{"num_attention_heads": 4, "head_dim": 32, "rope_fraction": 0.5, "tie_word_embeddings": "early", "learning_rate": 0.00254, "warmup_steps": 0, "decay_shape": "linear", "train_tokens": 173900000}
Each number is 128 + 24 x the weight over its row's rms, rounded and kept within 0 to 255. Layers, rows and columns count from 0. Numbers have three digits each. The size before them is the row's rms in percent of the matrix's.

# layer 16 attention query, 128x128, rms 0.0869, rows 118-127, columns 0-63
096:161146157134115124087176144113108129138135106143106146118149108141129100126119110068091117145124113123149119127112105099126088105124167121152093143150144152129144120144150116135141126137205148
100:135134105092083100145158120109103105142122159112112094105136147142124082111127086107139099153128130149122134129157103120105127161152108145081117130100164144142114129119123145148120108116146084
093:120113151149141192152117104158140116159106177142098142134106089117129116114110134164163112129168093131103122158166094129115142095126114129146161128154141152143127156131132120127137147135149120
099:119144091115141122123119108149109128143113130092113119148140075120121149108137098144122180127154136183153169148137158112100127164144153111131126114154118163137152137131100145116094153105106113
108:102123162110144122207160142159152144127148126114123183131141112138151118137116116152127168121159113156102137123129130081120098137100138153147135103126106119113152122123140162155161127135122076
105:106146165125093122128126118116147143183129133147136151124117074149094126135126086116130107128147162180135203126170105148134103130163083153141114115143117129161134133143081136119100106100148138
104:167121098116142149130152110130135145107099146092145096141102107172145108122121172129132123140136155111071113084134115128145136133095159149139149145169125143137142131161106118129065164134120163
101:124126085118084132108187118162117118093148084113074107119120134113127134119116114116148083100129107117105129118157136161128145143100140083157104108174142132129130133144129163100150118118108140
099:134132149107121141103139161130126156112139105113063158101140076147083140128090156093126121143109114141165108121164109121109166126122140137106139152104084130122153115177153132155166085089093147
087:151147109152128122176078139093137138116085124109110165133159161111129139107133131166122141065134130112159138137131133100146117141112129146113133122124132158145130167114106116153116178090085107
# layer 16 attention key, 128x128, rms 0.0895, rows 118-127, columns 0-63
123:132145145149012091064134143078135133147139162125118126101131124163150181137103136133121146131101123119121120101140105152158140127145115139151151149141123110091129127122144111133154116105116137
103:127098101171154131064142118143140153108114146115121107095135110142132129105139144122153110091141110132148074151127131090150127151085104143128116137167115142094154118086133131158114119150163146
109:138162133133124146111092134154150159100134142169137131125126079133117129172123097095112157115119126084160138112112128123134105173150148075094068172140105105140119132089107131159105138114141143
091:134065127105116163121110121137103109112136156123147166114079151138120147118142150135178145152145112140114145153117139147114148168115117128107109161129143133166173114162138183157098102132132133
105:187102107126122148130121142116148123155150099123109090120140146140149122069119136086101130123099133129106142131167100118117128123149140136154097141118119175103129154078081135142150138096146133
103:108072102168163094119115098138094141090116133103139140120164119132093125073145126155142115104134101132133114120117138139100104146137139132135137102132122105146098135107144145122130135120137143
102:144106140097148111137169178106135156133126125157151172132107165124129131156151092159135071123131139113108135128153145163109118111129151120105119101134060135104088116162111129136119086130116117
108:114107153141145136108114107132180132101135132108089054090137163166119172123121126115141106120121126124117112161146130130146127112166125082127142127133100132105135054146145134153122162173121064
108:134147128108077136116101124104115142162158087120100140110119124135178131097146119131121136138095107110072118162133141130140088149152162114089121111154125194156130115150094145147122119143146147
099:123157116097152123114133125130142156109175135170109125153138122109102164169147122105142138116086146133160145134090071142130122132119141149114138102153131151117109138176050105086094106126174138
# layer 16 attention value, 128x128, rms 0.109, rows 96-127, columns 0-63
101:119107122107111159161095140167131088145130145092120104131140174104131153148183162111153136149140139113138138096122108121093150116135094171136127146120141153109118134116115104133147153147165148
098:103172101145132113173138134130112182120138112141165148118106129198147125146130131111100172109135138108128132119136116116127124140186161146168179106130135115126090133140119108128093085111132154
095:129149125125129132137149121136115153123150163095138117094132137153105104151138137108125093121194137117134115118175119117134166136130121160147117118096110101129156142155100121116088132109156159
096:136114127138160149106155100134138125103151155128138139120109116114178162154151106153129132160153117135127132122129110084157166114108145089127127129120108136073123146099116103110149154189130124
107:101137155163137115140084141119147149129080137173110148082122149139101099125137135116168126134130134137133109109132146099093108142129144154133102163167133131131130092141107151174072132134120130
096:151145140096169121106151136102167105141130156140129138155122130112113155159113135146095150166098126147091104156110176142115158132143141116161119089116101168136147100130156141083146153122095121
100:150145081150144157122123107150123144086112173140136076132109109144146121135143151150144112089119163105128125153081126088148086097157150136169124157130152129133144114102105169146136136126136098
096:118122124110142178120153125126103100087143145079139161141116179121128125138097089166119078174120131137165139088155157099126182127131125088145115141105102125113143110096123098108161153143097129
094:137148097139095118131083140153107118174127175115107073149102124124132148124142154141147162138139145127108127145144105121113122143091094097149102080127184145170136180113112100135096160136111122
088:146115088134126106152121161164105102123163104099121109110185144103101154103114162081144137089106083143156127133111138114148105142137117099089161094111174141159156134124132145141152144102139105
106:116116096104123040149156125121151147154128156142085112152121078183174084145124176122168141143095107129119116129109155078128128140131142135139109130172136114129122140161145139164109129117127134
095:144095138072083113114093155124146123140095113179105181118176178176101109121122136120179126129144140162105143140128137106139111095110115127154085151139153090125107084119116120133085107116120148
104:156123138130154130116129124111151105127136148135138111150098130073111104161154090160134109176131149141109105113103139186105138068131130080129169110144151124104123159137098132166091097119116101
109:108175085133110146152130102120131125129113085119170158137112153095104140117147107117150134119124115109099125132122114107181123149132100152157147143088133109182105128161131138144153099099109132
102:062111113054119111109117174108115155131149144149107100089126134118113127080146129142135100109153140134144157141117129143112093110086117132136141117139150135111082168108157137109150102107165139
097:118107098153141155094106140158126098165099173148129121163127117096138130135151165093145095131129168151088106142132122132096126147131122117110170167114137140119111103107120099149122147116146135
105:131167116126116112106095154107162123131141143120112156135122105124131132165140126153120118122143102123069160109162121117064152151100149162103121131133116158146137106120146154140080128148121083
098:123101127123075140149110122147087159073160088112133152117085124162155143129117169138113131141106089160135120110109115151139113174104173114151122105128110091137125100125136149101126148108123153
099:133123129099141103113074172130114136142148111168128142106096086096129120168142130140163115121141075131126143140093114095114110134120103129097123120094094083123136149127125122161159155116194099
096:149127124115104119104143131057100128137148133128167097094095111118146134153136146108109101138131095139131140091127139130118104134169125081163130130107114135147136090132160136125103109090125127
095:141091152129087129137160102131109162109122128105104124173143152090153122164138142097090173165111141096112081145151138149135104105135177171131178126129101143129088149121086092162120085148139135
117:125122128123147103160120081138131131145107133172130128104167144134161115095122163124127149132171116156104092168114132123143147109074089148165124148134108121131095133140128166162142153167085149
102:103122173111120139123156138114109122104132136153102128118122139137133105153175120137136159152129156137122161134150114105122137165147171147117146117172095094138162151125117104127155115113115099
098:145109110103098143127156140073194136109099133135107124112117168104134153099146164138160136188156085139153149124128080136151144130144101165122113138121155128147155114084098144129127139132110131
104:157174106062111172127093116131089076138158116124108097108126147169136142149127119128115094112124139158137145109092122115148106155130145147127094157099136118132139143139132133101111172148113121
089:112121110131106141153056112142113164146183103168147111134119152129159123133116137122137144114130159166142149133119119135138132108131103160123117133101139138126094134137141139114118125117092168
105:134097099130101083152174129129140104147158168113119180115116121133129117113099126117164085146122191099126096101128112134123148142154145152123114126126162065110128084097109123133148111119148147
095:151131166138120124115113142161162114082134145126114172161105125137108163119086171104102140136135089143116147138118111104145134160125127162188121128131086125106148141089154115141153163087137108
097:143118106149147145126148154141135119127165085083139159123171120152097165134123111093086126166132128162099140153079122100119131135190116122101152130116110158164171129094097141122125076135105181
097:145109120144129128110096137143143118089093113127175068128132097144110146162143137108106168137158137096135121086148149153088131140139124110088119067156104102137172132137095178130154105117114135
100:144096133106110163135075111144137146102116140114128122137134125169107101136132129132132132154084146167124173154162149125096106161144122133139144112176119131158133114114147145146102112118135158
109:127122098137111111163134162111126129095117142120160124149144115117128124148143101051147192138119136083131119056120131136156169149141119163158117148096095136111135139121157152140133174138130134
# layer 16 attention output (transposed), 128x128, rms 0.142, rows 96-127, columns 0-63
107:124150175134136131104101144168116091161158146143121135113130142132097163145111146095096152147157142160126148145134156118106078096109073146120159112130135162158118136116134156129143140143159162
099:119151126150152166149124144082120192125117158113162107169136110115083113172144126155103106111120116143117113143139161149162158153136149128097161128101114118137102119135161125116125113115107153
099:072152138127123103132126148118155133122122110155129138143150108119141143096169156138099105105131112102130124081080123109114103124125173097139123139102113110127100153125091149176126118153167160
094:096149171111114158122093169143141104111146099107164146102129137124102137116107121129151134159149162157103105088130133118121086138165146158104107175129126083088148106130101166156161092124123137
108:119100123147120120104120136062161153075097149124147114107117138125150103109119091082111154130086127134154152139128092139145109164098158151157111142152123124143120186170125138131119113158090147
102:139058147137124101102165153122095137136173129099129108127149157130142112187170129097102097131107136133111136102154133148108149153149124134132121118104151148129097083101195117154141125129126134
100:138139130123095161146091099119116140091175100119108163160126093121126177133143098129123152087087122157149138132120095167139105121077163134136122149121143099100126132107110123135135139168090103
091:146130122152136157110081163140144125120160103145121164076151163156158102097088081122134101150112097122142099111119161133104100139141176113121120130057160132152125116125160117126124152171135093
097:078153153118117080136138163156103149149129115112144162143115106136153168153142150111086084129129120140123114123156113086106083159089135146101118128122130113126136128142131068145112153098114122
091:103141113119133144125103111163134150168114117153142105088111133138149105134157150113079126108142116139166140146136143118156109101139109158111139138083094150118137117119110119082122094113118168
110:132131146135093102146169156104132096129115117080083129151116132168122136132134129130106151112141151084084097132130174135159100137118120138152139142139121141121147119154089111078140117127104191
097:097141138104140145145152158091151087104152110120103104139142113142123109132104113094130107110144140125163163188130125103149165131148122096161115132162138133145150155155092146113152103121122127
103:164138126117159124153107124140080112111122131118074076123107117097126129079137122098149072117114122091105122118099137189144121139114101150136125128164171147132107135116191119175145127107149101
111:111149131115112118127144133181118142106099111141164126162124129127150161137129108118136109116125093167137145136141131120154147129155104097108151119130135126106115136134108109118197168108122163
097:133137083115113120146162131132144113157140148127082118133126100079150157075127129123135057141152143102113129177170152145136172136132097101131092121135137127147177117121114090104166103115147157
100:120130104123111110165145149128089094134139114088100110111153142103106106121129102117062172089159101157133129129138111093155086105098180135098117122118135098115126163099158115126122126099152117
108:142140174114114122108166170087121136101097149080091164092111133133140098095095164110099121122126092138147122145132110132167152094101140131122095107174100131108114139110160140160158127127129086
101:139172147132148151079121152100119114160077112138167145125103122169122103147129177146111136170138147140159101135143144130134146126151186094134102143155107111141154146073127160119099131145133121
092:142116131131134072120135133104143141152136121136112107077106143077127120129157092127190117153148114110145105121141119072178126147144154175150133150136088116109158090140112137115155122125094113
110:129105142131067137097132155122128147145080145126127120141094084104145127170133170126095105147097087135147125131107183139137139139158170106115128124123159137144122139114146135130107130158099136
087:124130127105160115147127128177103135142110161140101135117128150122102148147160129111141153132118135138143185132108134145101111144184158132072124099130156128157135115130114161123125115069057126
116:164153107090098130177105138132131080135143147110115161129177124162165126107151122154127130113123138111114145083161123125123141127067085149133099125143145133146149141149070146160130120088077161
107:104130190124125140127142155096107143134139079195140112136073130108118120140161136147153109174123151148146118106129111159120121106158143114107132117134097096127130119122136139147055125143127150
095:102114140158094128097131133103148077163174107124114151155130117138181092114151097150163145106122122105090105153123147116092138127115087112136114124166162146136108125090156127106148113113147125
107:153096134128035133142135143121139101130120116136136112129139116082119128119157150142193114133136092154155129155139126189119131118111147106146132142102149079174131142119129117141137103117123132
091:141169149112085119129115124133184108107126139141139084113172143122122141133135144109157125167106116139128155136131104166154157132122067138148106118148144104142157132097112110114173131088140145
100:107133125148125130087128079104108102118148136140089128122154122169139141146134078118144105134151153106145110133134139130125183134120112109153095124152097119125106106130118157112141127128148129
092:134141119087121113118134136137147141115144152099146177153138118105117091158146133095118089162106100150147136085113131145127140194122140120119122135088113105140110113096143138105121110146087119
101:105105133081147115108140125132110095170116129134136103084137120126089096149120138106113154136071086104135119139131158099110116129152091111150141132093134177131097117123182152109163117124116150
103:169128122099129162102175106068105080081123126161147094122113142088138156148160153140142147149089154112146120114123153146131134142133135138109122120127100120114092110113117132149132154132136111
097:121117135182129122135161105136103143125114082086096119134139145114131139141130130134105163152122129118161189108123147144133122146152169090153123126088142116161095107164129101133108157177125137
108:132120180100149144118131109106129121128164156123151142137161119116081111113095108109126140130115161107143133120106122150138129120146116128131165144113076140154097140107096137129100125105119121
# layer 16 MLP up, 512x128, rms 0.148, rows 0-7, columns 0-63
106:079114092084108143152097121127100127107117125125171130103124129101062091086133142141115107141105110113125123159138124143132143149099138093075087112139172083119147126131134126174132100153126153
092:097123118171138138123101145154110135129139107104102109116101114122126145103124152163152084166132154111148116144112098082142138106141101140108100158118132159137129170160165148152078150121122079
105:096104109107146137135117134123155116135180128092090096119113145161144156083131141122149127143132085140106119106103131094121117090134156130124132141116125107099121119174099104078092108112117137
098:144133161169122177112135143107129169126131147143155136131135134105138186151164140134139164132139129151121144170145145126103127119150078142120091105099122143108131152105092143131126131134147087
107:140115120155137147135153126085099138102161110127128127125109113124104143148142155128132116090110126147118122190148141141095152122114121088138074139184153104166124166138119176109130103091132129
097:111165156123102139119142140103129123125175135115179088170128164111120076096108149140133117184151131140181105125115127128096124116084103099067117141100150098157157132129124118072113122093156136
093:130125154099146156161113100122139114174101113141086074141089096156112125124121151114117110071106122142096141120104127128122125124157122144152140129127142154139153134149119180101122150137119140
102:123120180125116098156109140120100089089076129144126120110133132119155078128138142148096167164151108134113156136102116048133158152101139121174111102146106109177110154137162120108137128120135086
# layer 16 MLP down (transposed), 512x128, rms 0.148, rows 0-7, columns 0-63
102:175128134117108103120155155151163146113179128127122151156101132119139163160133129159126135155151113182118162089137117156103108148112123127122117156127133132124181112149139143118168152129152117
097:142135144167159153093123153141158121130130143129118144159105124125133084098133120100095136155133147141119134136099118142125115136117114130203108117139094156115147082155166150142148170125130162
093:080113164117105109123144127128101138087121156135121125136115139168151164125115093148119155120130113114114137118123121137143142121135162144111117136104157129120158151065155151113144192082149162
091:166120112111105135157129102126125152110092162128133093120108128163170090159099151144110151153127148132181086166188116146166134133110126127160135122152135150138140130127151120119152131128127135
105:133098173133104157119146113140110165087152152193118139125097140124114109144112118172076107161146100148115115124088114133155146123058121127150119128092137115136083187149108140135145118104127118
093:122112123156103133125118132138125178136169153134126136119191135109110116136158119117163154143118155113092127119125094065099123177134137137146083181096157159157118129113145127118092112154115106
085:144117125170125128098094131127123090152138147182151161075135126151114118120084169140165145091136138102108117130125103102113143150171130114132128088111158122129143150147140136123115159098115101
098:130150115128074101109132124164102156144119135145128120141126104163145088109130164120123165126125065146100119143126102122156131118131127150135146162114144135123123073129163179108143111168121120